From a checkpoint of a small transformer trained on Wikipedia: 3 heads of 64.
Each number is 200 + 30 x the weight over its row's rms, rounded and kept within 0 to 999. Layers, rows and columns count from 0. The size before them is the row's rms in percent of the matrix's.

# layer 8 MLP down (transposed), 1152x192, rms 0.0884, rows 400-454, columns 64-127
099,206,216,161,183,222,203,215,163,222,217,183,178,213,250,200,171,192,162,221,184,219,197,117,250,209,228,190,224,150,203,190,174,165,217,210,227,174,238,201,162,203,238,193,200,273,190,203,175,215,223,178,161,167,195,189,134,147,208,226,190,204,177,272,201
100,231,174,193,190,236,188,208,203,239,216,188,236,174,210,138,197,164,253,210,260,196,196,164,137,234,195,206,191,209,204,204,219,166,191,190,166,227,150,231,161,207,191,193,179,162,205,166,127,175,264,174,164,157,182,213,247,226,184,225,193,182,214,256,233
100,208,193,184,202,206,182,173,211,196,146,172,163,176,151,224,180,160,234,234,242,153,203,267,200,212,184,165,207,203,185,216,127,171,220,180,186,235,182,167,211,189,191,252,168,172,224,213,109,233,183,218,256,178,210,182,182,213,197,195,159,181,161,205,201
104,246,175,214,165,218,142,191,234,139,195,268,214,257,189,217,195,257,139,198,190,144,206,206,188,214,238,198,203,243,148,252,203,209,170,182,177,155,207,245,217,211,215,206,193,222,209,188,190,199,157,211,184,180,241,145,190,259,217,216,250,160,170,192,213
109,194,176,217,208,213,212,202,208,243,152,183,197,239,233,235,215,147,142,228,179,175,184,209,209,198,214,182,223,232,213,179,216,161,149,197,214,172,209,218,202,183,241,243,217,186,200,209,174,180,191,200,246,238,164,218,234,209,181,223,142,160,156,215,178
110,203,170,168,210,161,192,213,195,178,161,202,182,236,183,227,191,202,237,165,255,225,200,210,240,199,213,255,166,249,202,194,190,173,221,180,189,245,190,209,190,180,233,141,192,175,187,221,218,214,206,150,213,193,189,187,158,188,214,228,208,208,248,188,147
119,235,179,222,237,217,211,164,169,159,146,217,221,169,188,198,223,218,216,190,200,216,121,229,167,177,207,198,174,221,198,231,186,224,181,220,172,251,191,205,217,185,217,225,219,221,227,159,245,223,165,204,232,199,220,194,217,202,174,139,176,193,189,195,215
089,181,199,220,209,196,224,163,187,217,211,141,203,180,243,228,273,192,158,156,235,243,226,270,180,169,174,185,181,191,200,178,112,224,229,195,210,170,223,222,185,150,254,247,208,203,200,200,173,183,163,203,240,176,188,232,182,161,214,147,186,173,219,184,216
098,191,218,161,228,201,221,192,205,173,186,187,216,213,215,212,244,267,201,258,177,182,227,191,223,229,293,259,210,158,199,177,224,183,232,190,183,228,155,231,219,180,168,205,225,178,232,177,208,193,173,213,178,181,155,162,168,187,218,196,178,200,219,200,212
097,226,194,138,233,217,221,176,182,203,222,209,198,189,225,187,197,260,182,182,202,185,181,206,159,185,204,179,189,151,262,208,252,149,212,239,196,163,237,191,207,189,149,168,176,258,185,227,207,240,237,242,217,228,223,229,199,222,196,154,217,166,214,177,187
104,184,215,183,213,191,270,235,221,210,166,168,236,180,188,196,191,197,220,225,177,208,201,239,171,240,235,252,252,219,197,191,231,197,269,162,184,191,240,190,216,197,165,157,217,164,229,172,194,216,173,249,225,159,190,210,153,191,207,205,196,196,159,179,182
093,209,168,252,221,222,198,169,218,203,222,235,228,134,218,234,201,220,216,244,224,174,223,157,232,212,240,252,226,249,216,197,166,202,226,213,223,210,190,203,191,231,182,196,201,164,208,192,253,219,189,199,171,232,235,185,158,152,215,204,231,191,169,136,204
104,203,212,231,217,191,178,245,182,166,227,197,213,166,257,144,170,219,194,191,116,210,250,201,225,167,153,215,230,205,205,199,214,228,224,179,164,185,187,223,215,168,221,171,183,188,228,182,187,210,253,187,257,226,163,200,149,203,209,181,218,235,165,203,234
088,214,237,183,195,212,229,260,195,163,180,199,239,168,209,194,206,219,221,182,158,177,208,261,168,238,168,226,213,185,275,249,214,193,217,149,230,164,204,161,210,215,224,242,242,203,161,230,173,246,199,184,196,216,206,244,245,212,233,200,211,206,183,176,201
105,241,169,181,167,180,188,192,196,226,188,138,159,173,157,151,230,209,233,185,194,201,206,121,168,228,182,260,187,194,211,217,185,240,200,209,180,254,237,168,203,259,181,204,273,239,253,195,276,278,197,204,191,203,165,196,194,154,208,156,178,181,159,249,244
101,198,157,238,153,160,191,226,219,235,231,146,195,169,222,207,232,230,179,186,208,232,269,215,133,220,171,215,183,139,207,178,216,221,175,157,152,229,197,209,204,135,236,144,237,215,193,208,217,174,227,194,203,195,149,223,214,245,196,142,211,198,239,187,202
092,228,175,235,207,152,236,181,183,228,223,217,171,223,231,193,238,245,215,198,253,209,207,192,175,202,200,266,165,210,199,156,128,163,221,183,189,190,239,176,221,174,196,173,233,180,213,177,200,183,180,216,196,226,192,228,238,178,192,157,207,176,181,155,213
091,194,209,209,183,183,200,233,196,216,166,197,222,189,163,166,189,203,212,146,242,183,148,254,204,178,164,190,171,233,176,212,137,207,206,243,184,185,247,156,198,166,218,234,160,174,190,225,261,213,201,196,238,218,233,178,150,198,136,222,194,181,240,210,244
098,207,198,236,213,234,210,197,204,157,191,215,251,131,179,218,138,204,225,217,260,221,224,234,153,213,173,221,209,195,184,196,228,194,176,194,253,139,151,188,200,161,156,145,204,204,240,178,202,223,183,234,178,167,218,169,174,219,206,192,176,234,213,222,204
100,233,202,218,185,201,267,212,183,187,189,196,255,197,171,131,140,194,220,191,265,218,188,220,187,229,180,217,243,193,197,217,186,192,178,222,196,228,200,238,140,232,215,202,221,169,182,166,135,253,211,226,217,169,216,223,141,166,181,205,257,265,143,190,162
091,193,222,221,184,159,208,188,166,225,225,187,237,243,152,232,171,225,185,183,186,185,293,185,160,164,190,232,245,211,228,230,228,201,141,177,233,170,214,192,205,170,228,195,163,255,201,244,184,195,195,208,181,203,160,197,194,170,202,205,229,230,143,251,231
103,222,197,157,229,180,182,174,202,179,239,184,156,217,212,163,190,201,195,213,217,158,209,156,225,225,213,152,180,200,240,154,184,167,216,142,183,221,183,156,182,205,233,212,271,208,187,192,235,172,207,220,248,188,194,182,218,256,230,250,229,216,214,202,192
095,208,231,164,157,204,160,186,212,216,191,249,188,159,213,205,196,210,152,218,242,214,237,220,203,176,145,269,189,230,189,161,175,259,179,179,232,173,224,198,195,219,180,214,156,197,231,129,213,185,228,183,194,237,180,211,219,211,200,211,185,188,169,227,167
110,223,157,139,228,191,191,233,248,187,189,218,166,221,189,238,248,173,199,209,234,154,195,208,166,173,198,260,163,158,171,211,219,237,235,244,219,201,216,168,211,248,188,208,227,195,185,157,284,226,203,197,176,149,242,212,237,175,164,281,208,213,217,179,194
107,229,200,167,201,175,181,179,227,178,172,186,214,200,182,258,207,154,208,128,239,174,208,268,187,161,193,156,208,172,187,182,189,239,174,197,131,216,178,233,195,160,146,190,192,189,160,141,180,176,175,185,223,188,217,251,200,179,200,175,211,228,234,193,243
101,245,203,223,104,198,171,194,136,174,232,145,221,174,201,197,224,210,190,194,194,228,144,228,202,195,214,233,254,177,193,209,244,218,240,216,195,213,173,197,178,204,198,224,152,177,227,192,221,187,197,266,250,199,204,221,187,224,192,163,146,172,216,177,252
094,228,179,230,155,248,212,228,227,195,121,190,196,199,155,163,180,168,257,214,193,193,215,254,147,174,220,193,267,211,218,236,231,191,177,209,121,170,186,224,213,206,202,176,154,202,198,257,124,179,177,211,224,208,213,216,203,202,193,171,214,222,221,233,234
097,203,238,220,160,242,234,194,217,186,207,218,210,184,178,188,204,241,261,197,212,225,234,226,196,184,185,304,187,183,240,157,202,188,227,195,217,179,211,200,198,234,178,162,236,222,208,150,300,193,194,175,178,210,186,195,222,193,280,190,190,212,196,206,220
108,219,212,186,186,189,187,169,156,183,219,188,200,180,238,166,198,173,212,215,242,187,189,201,209,200,216,241,215,182,198,222,244,147,230,188,139,130,167,179,242,196,186,237,248,168,218,166,208,225,192,222,206,212,202,169,182,157,124,141,229,240,194,180,178
103,201,236,187,212,175,180,190,173,218,167,179,137,157,205,201,190,177,168,147,190,196,160,176,186,213,178,200,229,191,195,162,207,175,198,183,192,185,216,224,258,202,149,239,230,209,217,168,180,219,190,249,227,216,178,216,193,183,162,222,160,205,175,179,192
109,180,222,158,197,158,201,171,222,192,231,240,198,193,167,137,220,184,169,179,221,181,213,229,244,192,172,169,227,238,223,178,215,251,159,250,183,145,231,196,206,230,214,208,198,229,241,143,225,176,227,218,173,211,210,160,238,274,239,248,202,206,188,192,205
104,230,182,199,244,234,203,236,191,206,138,212,159,227,174,146,221,219,211,247,207,178,273,154,126,198,202,197,188,197,182,208,185,220,181,243,201,178,238,165,177,209,214,184,216,222,204,216,204,201,245,233,233,196,221,210,173,224,246,186,183,201,203,273,254
102,199,186,200,169,219,245,148,163,177,178,197,213,226,131,170,182,168,218,183,228,179,247,195,160,173,208,182,267,210,182,274,199,252,212,122,184,197,186,216,204,187,194,191,226,228,146,163,188,178,161,206,209,212,195,210,156,216,209,168,125,184,210,185,233
100,201,194,173,194,171,202,168,189,224,249,193,204,218,232,199,160,199,179,187,182,169,180,185,150,164,227,175,210,178,208,175,214,238,168,157,234,221,201,126,207,204,154,205,190,210,251,202,199,185,171,228,166,234,221,176,140,218,180,212,218,169,250,231,207
104,208,192,149,211,147,203,227,185,236,188,143,198,205,150,152,199,217,195,186,166,222,189,162,224,230,210,211,174,208,196,223,212,172,246,229,230,219,199,235,180,183,221,260,209,189,133,227,195,214,201,213,135,180,129,224,203,173,205,206,192,209,177,185,190
137,190,186,164,202,200,252,225,251,222,238,204,229,239,237,205,181,182,169,191,230,179,203,187,221,191,158,161,218,211,153,207,231,145,215,209,218,197,213,163,242,195,171,230,203,214,181,261,158,199,170,208,170,229,226,185,210,235,171,192,216,222,194,186,190
099,244,189,188,209,203,193,183,229,188,242,215,188,227,120,180,216,229,234,158,244,264,226,177,154,197,195,189,155,185,183,216,209,178,217,155,231,220,205,171,237,203,153,212,221,258,193,217,167,175,158,176,217,161,245,241,184,249,146,205,194,214,146,217,140
105,171,211,194,184,176,218,206,162,191,204,236,170,189,235,160,224,190,228,203,173,234,213,170,222,238,167,239,158,171,211,223,217,275,207,192,253,210,203,189,180,240,214,234,214,194,207,153,252,183,206,203,181,170,149,251,153,225,203,186,185,228,147,164,244
098,248,188,247,211,255,227,160,200,197,168,229,214,189,192,174,169,209,196,192,210,219,165,203,218,133,222,231,208,250,153,180,214,256,191,202,194,247,187,202,224,233,186,210,230,239,217,135,211,184,219,231,179,206,205,155,151,191,185,207,173,229,183,195,248
093,232,202,236,225,179,176,141,184,186,196,176,154,193,149,178,279,220,199,238,197,187,191,197,239,242,196,166,181,260,221,198,174,194,221,151,197,255,161,165,180,207,201,208,183,168,165,212,166,204,229,167,224,158,231,187,188,237,126,223,209,164,252,205,216
112,157,204,207,189,203,196,226,213,160,142,225,181,206,188,139,292,165,244,230,245,208,166,219,216,187,190,154,179,209,189,150,200,260,207,211,192,239,144,158,232,214,159,180,196,161,232,222,195,241,199,278,275,174,214,239,185,240,186,229,234,224,248,194,203
113,174,256,216,193,169,173,234,173,214,219,208,206,184,190,182,184,198,252,260,231,239,236,207,226,229,215,184,174,190,171,171,128,232,206,156,197,177,168,193,217,202,176,188,225,239,222,135,185,210,216,222,171,198,180,199,182,235,164,160,274,210,186,210,217
088,219,217,153,195,175,209,212,226,202,150,180,209,247,215,186,205,205,169,254,218,210,202,199,232,173,209,202,256,174,224,216,227,169,171,250,225,240,236,157,177,193,172,211,201,233,191,253,180,191,197,193,175,236,201,164,143,204,145,202,169,185,196,171,198
109,216,202,194,207,185,198,180,162,221,189,228,246,216,221,218,167,191,208,197,165,199,145,178,165,205,200,242,227,190,215,229,225,162,170,169,225,152,203,179,210,180,221,219,214,183,200,199,217,165,202,153,193,232,174,193,288,199,196,197,107,256,173,211,146
102,213,204,222,190,190,198,217,167,216,138,161,171,128,248,215,245,171,181,242,158,152,182,166,171,217,156,222,161,186,212,174,151,196,179,215,233,218,186,203,169,209,233,216,210,197,172,205,262,178,204,184,181,166,188,215,192,195,211,198,184,204,204,238,186
096,160,198,244,232,215,222,207,157,180,211,208,218,223,181,215,252,191,170,198,276,191,231,247,220,171,184,128,197,245,175,206,156,194,162,140,191,205,152,229,211,192,188,175,200,196,214,192,144,238,227,241,221,151,155,223,170,204,175,142,233,233,217,224,188
095,197,212,210,164,224,189,141,236,154,249,278,204,156,179,254,220,182,187,160,259,203,205,185,216,181,190,200,145,178,201,161,165,234,216,194,187,139,216,254,221,181,194,233,225,226,194,216,208,194,172,159,178,152,161,228,247,260,224,218,187,185,213,146,132
092,201,179,185,233,194,178,200,266,193,252,163,217,195,206,204,223,172,236,151,156,211,257,237,139,203,181,163,206,209,197,214,210,176,207,149,211,200,176,162,169,221,115,172,157,181,139,184,146,196,156,238,205,205,188,214,209,198,194,215,202,174,241,193,206
098,162,224,228,174,192,235,209,195,207,228,170,192,200,192,242,225,212,219,188,135,196,226,183,187,208,196,265,197,183,220,204,211,216,184,185,205,235,195,162,178,184,137,195,161,142,243,183,216,263,187,162,230,191,200,240,235,182,169,221,275,211,130,155,186
097,208,228,199,227,207,264,178,194,148,208,192,201,234,184,235,191,179,186,188,192,177,158,200,186,223,183,146,250,182,251,257,226,202,161,174,181,189,204,152,198,189,206,161,188,187,193,195,169,234,219,213,191,228,155,202,243,179,191,243,231,250,173,161,157
095,244,215,248,217,239,191,216,240,185,212,238,241,152,173,194,189,227,254,222,196,237,220,234,158,238,236,161,226,177,284,209,215,235,231,225,177,197,218,197,208,206,208,180,205,162,204,134,214,229,197,231,211,243,162,191,262,252,164,182,174,133,189,185,206
105,208,208,240,188,222,176,181,198,185,204,242,256,228,213,166,190,176,210,206,207,201,224,237,159,201,210,261,234,162,197,159,205,239,189,197,230,223,202,251,245,242,192,193,243,241,220,175,219,223,269,212,207,150,206,211,181,176,217,130,175,215,205,212,223
096,177,203,178,249,195,210,232,212,191,249,183,212,233,234,158,182,224,239,238,239,137,164,195,223,203,248,191,160,206,198,185,244,223,164,195,186,207,189,166,256,150,204,181,211,189,205,185,198,209,164,236,180,219,257,165,244,173,212,172,166,162,212,190,287
101,176,218,203,94,199,162,156,237,210,214,215,195,196,207,215,218,224,218,162,207,174,180,232,181,246,198,158,188,204,178,168,181,186,191,173,184,217,198,139,181,187,181,218,150,205,165,196,165,192,227,240,262,157,222,181,166,208,164,205,224,215,204,218,222
095,174,247,266,240,227,221,235,200,167,170,215,200,180,182,207,231,221,212,205,200,221,157,216,162,217,204,126,172,134,241,254,228,210,207,185,164,178,166,208,236,189,237,186,188,232,190,161,173,177,186,182,210,259,184,224,210,202,193,188,193,165,199,161,195
# layer 8 MLP up, 1152x192, rms 0.0891, rows 401-454, columns 64-127
103,214,192,184,216,185,211,224,143,260,238,182,210,230,236,213,156,219,205,212,182,232,215,238,258,193,204,217,202,196,181,238,253,202,212,250,243,241,202,201,199,193,215,150,201,209,208,207,199,188,226,193,154,154,242,161,173,153,231,219,173,167,177,241,204
101,224,234,185,206,212,186,184,194,226,195,227,185,138,185,196,199,167,195,212,188,211,182,164,203,202,188,188,201,224,157,192,207,159,151,155,268,232,218,191,148,195,164,230,218,216,229,198,184,210,200,229,207,170,187,194,216,255,209,246,200,222,210,215,206
101,191,245,198,223,222,228,186,143,200,208,182,195,194,153,171,163,138,198,237,189,208,160,189,213,214,170,265,173,224,260,125,199,201,256,188,251,226,175,215,208,179,213,233,198,178,163,260,272,205,191,190,160,201,206,222,168,223,228,232,248,182,219,253,181
103,162,168,231,174,220,228,174,256,174,218,222,165,197,217,208,221,172,246,170,209,199,171,199,233,166,171,221,180,217,126,208,138,205,224,225,193,163,148,178,185,241,274,155,216,189,223,192,228,170,174,161,198,182,239,215,192,165,191,166,211,162,246,236,188
108,164,226,202,199,212,155,217,193,223,139,159,214,207,232,266,128,188,130,228,191,235,177,204,246,234,212,223,219,242,175,223,221,216,210,261,249,183,203,204,190,167,222,212,198,172,201,205,261,208,211,200,117,194,214,202,187,180,194,264,232,199,215,223,197
107,182,187,180,256,212,197,228,210,183,226,170,169,215,212,198,162,192,169,246,207,176,124,201,229,203,141,186,195,245,178,198,195,168,244,235,289,201,225,245,222,195,257,249,211,190,227,236,187,162,224,202,212,189,197,181,188,175,199,205,231,212,220,235,198
092,189,219,179,217,223,189,218,202,193,274,179,177,209,235,157,171,171,164,201,192,244,199,116,218,218,210,195,272,170,171,240,226,143,168,199,198,175,210,173,203,160,189,164,205,185,193,243,196,227,250,217,207,252,182,186,217,185,179,257,130,220,203,246,190
100,161,187,202,196,228,166,206,177,239,206,191,197,208,164,202,196,144,199,221,169,212,202,207,210,183,222,195,223,228,214,214,251,182,206,297,191,185,161,258,220,181,221,188,213,190,190,229,216,201,267,196,158,235,242,160,233,197,169,237,201,199,214,211,194
097,215,237,184,194,154,184,236,146,189,208,201,182,183,218,267,190,193,206,228,147,206,227,218,275,210,166,206,186,247,196,226,223,225,251,172,218,252,213,242,166,217,212,208,209,119,243,213,233,187,183,220,179,147,211,188,182,238,226,252,211,201,229,224,146
095,160,210,240,230,240,207,166,215,174,257,211,156,224,223,224,235,109,205,172,162,166,147,193,221,206,222,241,208,123,226,226,167,204,205,249,170,192,218,214,216,232,233,191,221,219,165,178,244,170,200,180,156,231,194,229,231,210,229,221,202,179,269,158,202
098,198,233,194,199,205,162,261,210,247,251,238,137,228,189,126,195,193,177,206,193,189,142,171,226,195,210,198,240,189,222,174,181,167,162,213,220,178,181,218,197,182,211,197,224,230,200,236,203,196,176,145,199,240,257,245,202,230,204,204,154,167,199,237,185
101,212,191,279,142,298,148,173,233,152,212,195,172,242,214,207,169,184,241,173,161,213,223,167,228,197,182,261,179,233,163,184,255,165,227,194,209,161,145,288,180,192,158,182,213,169,251,185,219,183,178,262,185,213,213,191,239,163,223,185,186,160,206,186,200
099,214,243,218,204,219,175,194,227,218,203,201,211,189,166,160,200,231,180,188,199,214,221,205,203,212,215,260,220,221,138,201,222,203,168,255,175,216,166,221,259,237,210,153,184,213,253,223,270,210,205,200,148,195,227,227,229,165,198,194,149,179,167,242,250
107,212,165,259,223,230,188,218,174,230,178,182,211,188,170,175,176,202,178,182,185,197,191,185,244,234,190,206,202,192,198,165,197,180,213,207,222,219,181,192,248,186,224,170,256,182,176,274,215,187,195,184,188,236,222,207,180,284,181,186,173,185,222,192,176
105,235,208,216,158,176,198,222,188,205,248,128,148,231,219,149,194,205,249,192,187,179,180,199,234,225,202,203,214,179,161,192,211,209,185,248,235,250,224,156,198,252,184,182,252,194,217,159,227,163,172,187,171,205,239,242,173,163,237,212,186,213,252,211,227
096,176,220,165,150,194,199,209,210,172,176,159,193,254,208,195,200,216,274,201,201,219,178,202,210,214,222,204,204,170,175,206,191,177,220,226,268,123,227,226,207,224,233,242,256,171,186,196,196,189,152,236,180,153,222,243,214,179,184,167,162,191,197,268,228
094,177,236,227,234,205,177,173,239,179,206,231,158,162,213,207,192,140,212,205,139,217,207,224,183,223,156,193,208,144,192,182,250,202,206,180,185,147,173,203,174,201,172,171,221,193,200,218,206,190,219,220,208,249,243,222,234,227,258,171,182,202,261,206,205
093,216,192,196,236,175,119,210,221,242,221,193,149,236,182,218,199,172,158,161,95,212,158,171,204,192,200,203,189,238,182,240,198,211,229,215,126,227,241,219,225,256,193,246,181,192,183,235,196,215,220,160,195,200,210,219,207,240,169,241,215,180,236,174,217
100,182,182,200,189,201,187,238,195,241,225,213,240,241,221,220,195,179,154,200,169,226,157,228,214,238,218,189,220,157,202,217,206,201,205,287,205,195,246,186,215,161,229,188,161,221,183,185,238,163,170,186,136,222,233,193,235,199,209,220,170,211,265,190,222
093,204,195,198,211,217,178,209,252,199,211,212,162,214,217,192,140,171,188,203,143,210,115,130,193,213,168,179,202,199,139,226,217,217,201,189,196,265,174,209,187,216,180,220,223,198,224,194,188,156,181,132,219,170,229,226,224,185,232,196,240,178,289,247,166
100,168,198,235,222,203,182,201,221,189,240,192,231,274,196,138,208,207,249,170,183,250,208,223,198,174,192,237,184,161,187,225,201,198,225,251,207,236,180,250,164,169,171,204,205,152,176,228,214,181,186,186,187,144,184,198,157,172,181,154,238,167,195,217,187
097,127,158,237,206,228,209,205,212,194,200,218,159,189,165,201,161,167,211,159,188,209,216,219,203,195,219,220,197,131,197,265,201,148,262,187,215,184,207,185,264,234,271,159,194,174,211,212,213,172,177,174,182,203,201,192,171,214,215,179,172,245,218,238,154
106,207,171,232,176,240,178,180,204,198,167,147,224,163,183,215,234,186,231,166,244,218,180,206,205,248,177,220,185,172,123,230,166,181,209,281,222,236,163,219,216,185,208,164,259,178,148,229,224,208,170,162,173,232,249,186,180,172,183,211,182,188,199,186,221
102,196,182,205,244,230,228,196,244,150,236,159,237,247,188,251,181,188,173,200,157,246,184,185,246,197,203,190,209,173,212,214,253,187,222,206,181,218,177,223,183,216,207,205,211,172,225,194,217,226,245,213,207,203,186,207,221,257,182,254,191,176,246,209,223
105,174,240,210,261,193,202,236,228,189,255,216,189,218,178,195,180,170,178,234,201,176,182,188,187,196,189,235,188,175,220,176,160,225,202,168,232,193,260,241,226,200,173,220,190,164,204,276,199,231,239,165,155,221,178,228,175,238,215,254,230,215,217,217,211
100,200,171,214,258,243,217,209,177,197,195,188,273,160,170,216,216,168,192,174,191,155,205,129,257,210,200,209,202,211,259,200,206,172,189,223,221,231,192,225,230,162,230,180,190,184,194,198,207,197,200,182,184,236,212,211,228,165,188,174,148,205,184,220,206
093,227,176,188,196,214,188,182,212,174,195,175,207,194,257,248,222,125,223,151,82,259,182,154,206,270,218,189,191,217,185,182,227,212,155,229,240,196,162,225,186,184,217,226,137,145,177,201,189,226,262,238,173,185,187,193,176,219,201,215,169,183,204,206,182
105,157,174,266,175,250,174,190,215,167,209,188,158,241,233,206,201,168,192,209,259,200,213,161,208,247,176,196,201,144,186,168,226,206,222,179,182,150,152,213,197,181,173,201,176,227,257,162,208,204,190,181,204,240,238,189,235,252,205,197,204,211,222,183,188
108,185,184,266,182,280,211,209,175,188,229,203,169,177,177,149,228,194,216,233,212,205,166,152,218,231,194,194,203,141,212,200,229,190,187,222,212,197,127,242,180,181,217,192,214,206,214,135,242,166,207,191,159,211,238,223,199,189,245,189,179,147,217,180,210
103,194,229,198,127,251,242,212,301,178,274,221,189,176,161,148,195,188,218,177,227,213,202,206,197,192,178,194,185,210,181,203,229,198,187,206,197,220,169,195,142,213,183,154,217,198,240,181,208,190,158,206,201,226,228,238,220,225,237,226,183,176,231,213,243
102,175,234,201,217,189,196,171,188,191,250,162,215,174,256,210,188,183,157,243,253,159,170,178,243,193,200,232,171,239,218,214,175,215,200,221,206,193,179,242,166,207,249,188,239,209,206,200,226,204,155,212,184,223,260,247,179,239,156,269,195,202,180,232,150
098,211,245,203,221,199,206,218,201,218,223,167,207,232,163,142,220,202,211,239,173,178,163,162,216,214,219,237,211,186,223,163,169,205,259,201,221,229,226,234,152,170,210,215,225,143,179,231,208,179,237,203,171,203,202,255,168,225,195,247,207,194,180,196,159
100,188,210,212,196,176,179,225,235,192,164,202,173,184,216,138,215,178,193,201,228,258,183,219,149,209,224,215,223,233,167,275,180,160,218,243,240,179,217,229,160,247,143,163,162,198,179,177,210,175,204,175,213,204,228,275,206,158,155,171,199,225,157,255,173
100,131,192,210,175,170,224,202,217,191,239,215,202,221,202,240,163,210,180,178,170,214,192,179,214,219,207,185,225,123,155,199,209,193,211,255,231,200,210,183,112,219,205,231,140,203,203,185,211,200,256,145,137,231,246,207,215,164,214,256,214,152,231,188,211
116,165,214,241,235,208,206,226,206,204,189,219,178,170,208,176,234,162,233,246,160,195,127,169,237,212,176,248,235,190,137,229,210,187,208,257,235,228,168,255,178,155,133,219,213,187,220,243,256,219,203,184,191,175,205,221,188,193,126,204,199,162,208,181,175
101,139,202,233,162,197,201,251,159,254,158,165,212,166,246,161,207,140,211,227,193,208,190,200,192,166,151,215,186,169,197,201,229,202,197,263,239,209,190,234,223,210,205,192,232,171,190,249,223,233,184,222,207,200,188,260,194,196,206,186,190,180,187,212,177
104,129,164,189,211,263,179,158,216,246,167,243,233,230,157,267,192,192,187,156,208,169,183,247,210,149,198,200,177,130,182,194,221,205,229,232,189,188,209,241,185,229,207,195,194,190,206,246,192,179,182,228,197,187,200,208,222,223,172,168,212,186,216,237,188
096,182,219,178,198,198,148,211,218,228,227,183,167,228,193,266,171,187,170,221,157,199,170,209,231,237,211,169,229,183,225,203,187,170,215,259,212,194,212,200,208,229,229,224,179,155,216,267,183,216,213,212,208,221,232,164,237,217,190,248,183,202,228,236,170
098,175,203,232,195,152,170,263,171,251,251,196,235,203,283,194,149,220,227,225,211,169,189,206,208,212,202,204,222,178,183,197,210,192,241,228,209,204,239,223,183,161,220,161,164,233,178,185,224,112,173,195,155,200,194,230,245,163,231,148,166,202,190,224,172
109,243,210,237,182,264,195,239,249,183,189,201,219,201,201,157,209,203,219,161,165,200,200,140,184,233,172,198,176,195,190,234,198,175,174,328,201,254,204,206,183,168,184,190,195,187,191,208,179,200,201,171,210,181,206,240,222,239,166,211,187,210,218,195,150
106,168,217,242,178,190,220,201,216,214,176,198,163,211,219,165,225,222,201,240,182,233,220,168,223,212,184,240,170,182,194,205,164,190,169,208,217,220,228,223,213,159,199,182,196,226,197,243,236,140,215,198,165,217,243,195,198,205,189,174,215,184,257,185,218
093,170,193,202,141,190,164,198,180,231,158,140,213,191,247,212,245,180,245,208,201,192,191,194,217,192,156,202,186,176,198,180,207,234,159,251,227,241,202,188,185,210,228,231,244,199,167,254,188,192,175,190,179,205,259,249,232,140,225,219,245,200,223,277,220
106,184,218,179,236,167,140,186,158,208,200,163,190,201,209,184,161,185,186,179,176,203,207,191,250,141,201,232,237,228,205,194,197,220,128,224,237,199,194,235,131,239,219,240,200,192,209,228,227,154,208,178,175,179,222,180,190,155,201,302,218,152,251,248,144
102,196,178,270,212,197,160,267,207,184,242,169,170,210,217,195,195,179,221,171,229,168,186,192,269,232,179,196,188,211,130,237,150,166,232,220,257,228,200,158,153,251,149,191,238,169,199,192,204,201,204,149,204,173,229,183,153,198,194,254,172,166,197,269,147
099,242,177,223,153,195,149,243,196,254,225,175,177,190,176,149,175,225,218,159,148,231,185,152,204,265,201,181,187,172,168,260,195,214,205,196,190,232,242,160,161,250,178,172,186,162,224,197,195,188,127,183,212,193,219,236,222,229,211,217,166,235,207,193,175
096,163,178,215,158,180,189,245,218,203,190,126,208,226,214,164,146,200,223,201,170,216,225,173,214,202,199,208,213,187,151,242,245,185,235,216,209,254,169,187,232,233,139,184,235,180,227,194,188,201,229,214,189,160,236,265,188,125,216,169,208,244,183,255,201
091,242,194,214,189,220,167,186,207,203,198,213,209,230,213,159,204,226,202,223,191,266,126,168,210,183,217,190,153,177,194,228,237,213,227,197,205,242,231,251,151,220,236,199,242,215,217,190,234,196,233,230,231,135,233,187,196,207,219,163,186,198,196,228,195
098,197,175,179,187,207,195,217,197,221,191,185,226,165,261,183,154,110,215,218,185,236,220,177,256,230,211,204,217,204,158,175,202,148,171,182,212,174,156,193,222,193,246,187,247,139,164,249,188,197,197,219,176,214,176,196,190,238,214,207,208,208,198,228,206
106,198,237,208,226,190,144,201,172,203,171,164,200,174,231,166,183,210,177,196,169,210,179,223,223,209,199,198,227,191,168,185,211,194,141,189,300,210,214,216,240,165,200,210,236,200,291,172,212,188,192,206,163,163,212,175,206,169,217,225,195,193,186,250,236
097,215,209,231,209,251,173,250,177,233,247,155,211,161,213,142,232,168,187,149,169,212,172,180,213,218,201,192,210,226,169,201,217,170,218,244,258,213,205,189,195,162,197,193,222,142,239,167,199,214,190,256,206,210,217,192,227,231,200,213,218,177,178,235,211
097,182,237,156,226,188,229,217,188,185,217,187,148,283,195,193,211,160,200,246,172,204,142,202,281,206,203,207,197,162,251,218,242,234,210,191,209,171,254,199,145,227,258,214,225,161,193,228,192,226,151,170,230,186,227,214,212,194,207,228,219,175,211,205,148
097,198,208,203,199,238,238,220,199,170,273,190,180,202,141,191,190,173,150,205,215,194,203,190,173,220,195,202,188,188,144,247,254,168,215,192,225,241,198,228,177,187,243,218,203,161,180,264,183,163,170,188,202,210,204,195,223,237,203,218,214,230,196,211,178
100,238,210,256,183,171,177,219,226,205,187,203,180,196,196,173,179,174,189,181,152,250,159,220,176,250,169,232,208,192,162,190,188,207,172,216,176,192,145,198,217,169,216,180,214,166,205,233,234,150,188,158,177,234,229,217,240,195,190,160,177,219,220,223,158
095,254,206,168,234,212,225,195,185,206,267,186,203,159,204,223,208,217,193,183,203,266,209,163,238,207,192,191,209,226,205,239,257,214,171,179,237,224,151,178,194,209,188,203,199,177,226,164,195,209,235,243,196,179,182,207,208,184,194,238,155,225,244,233,217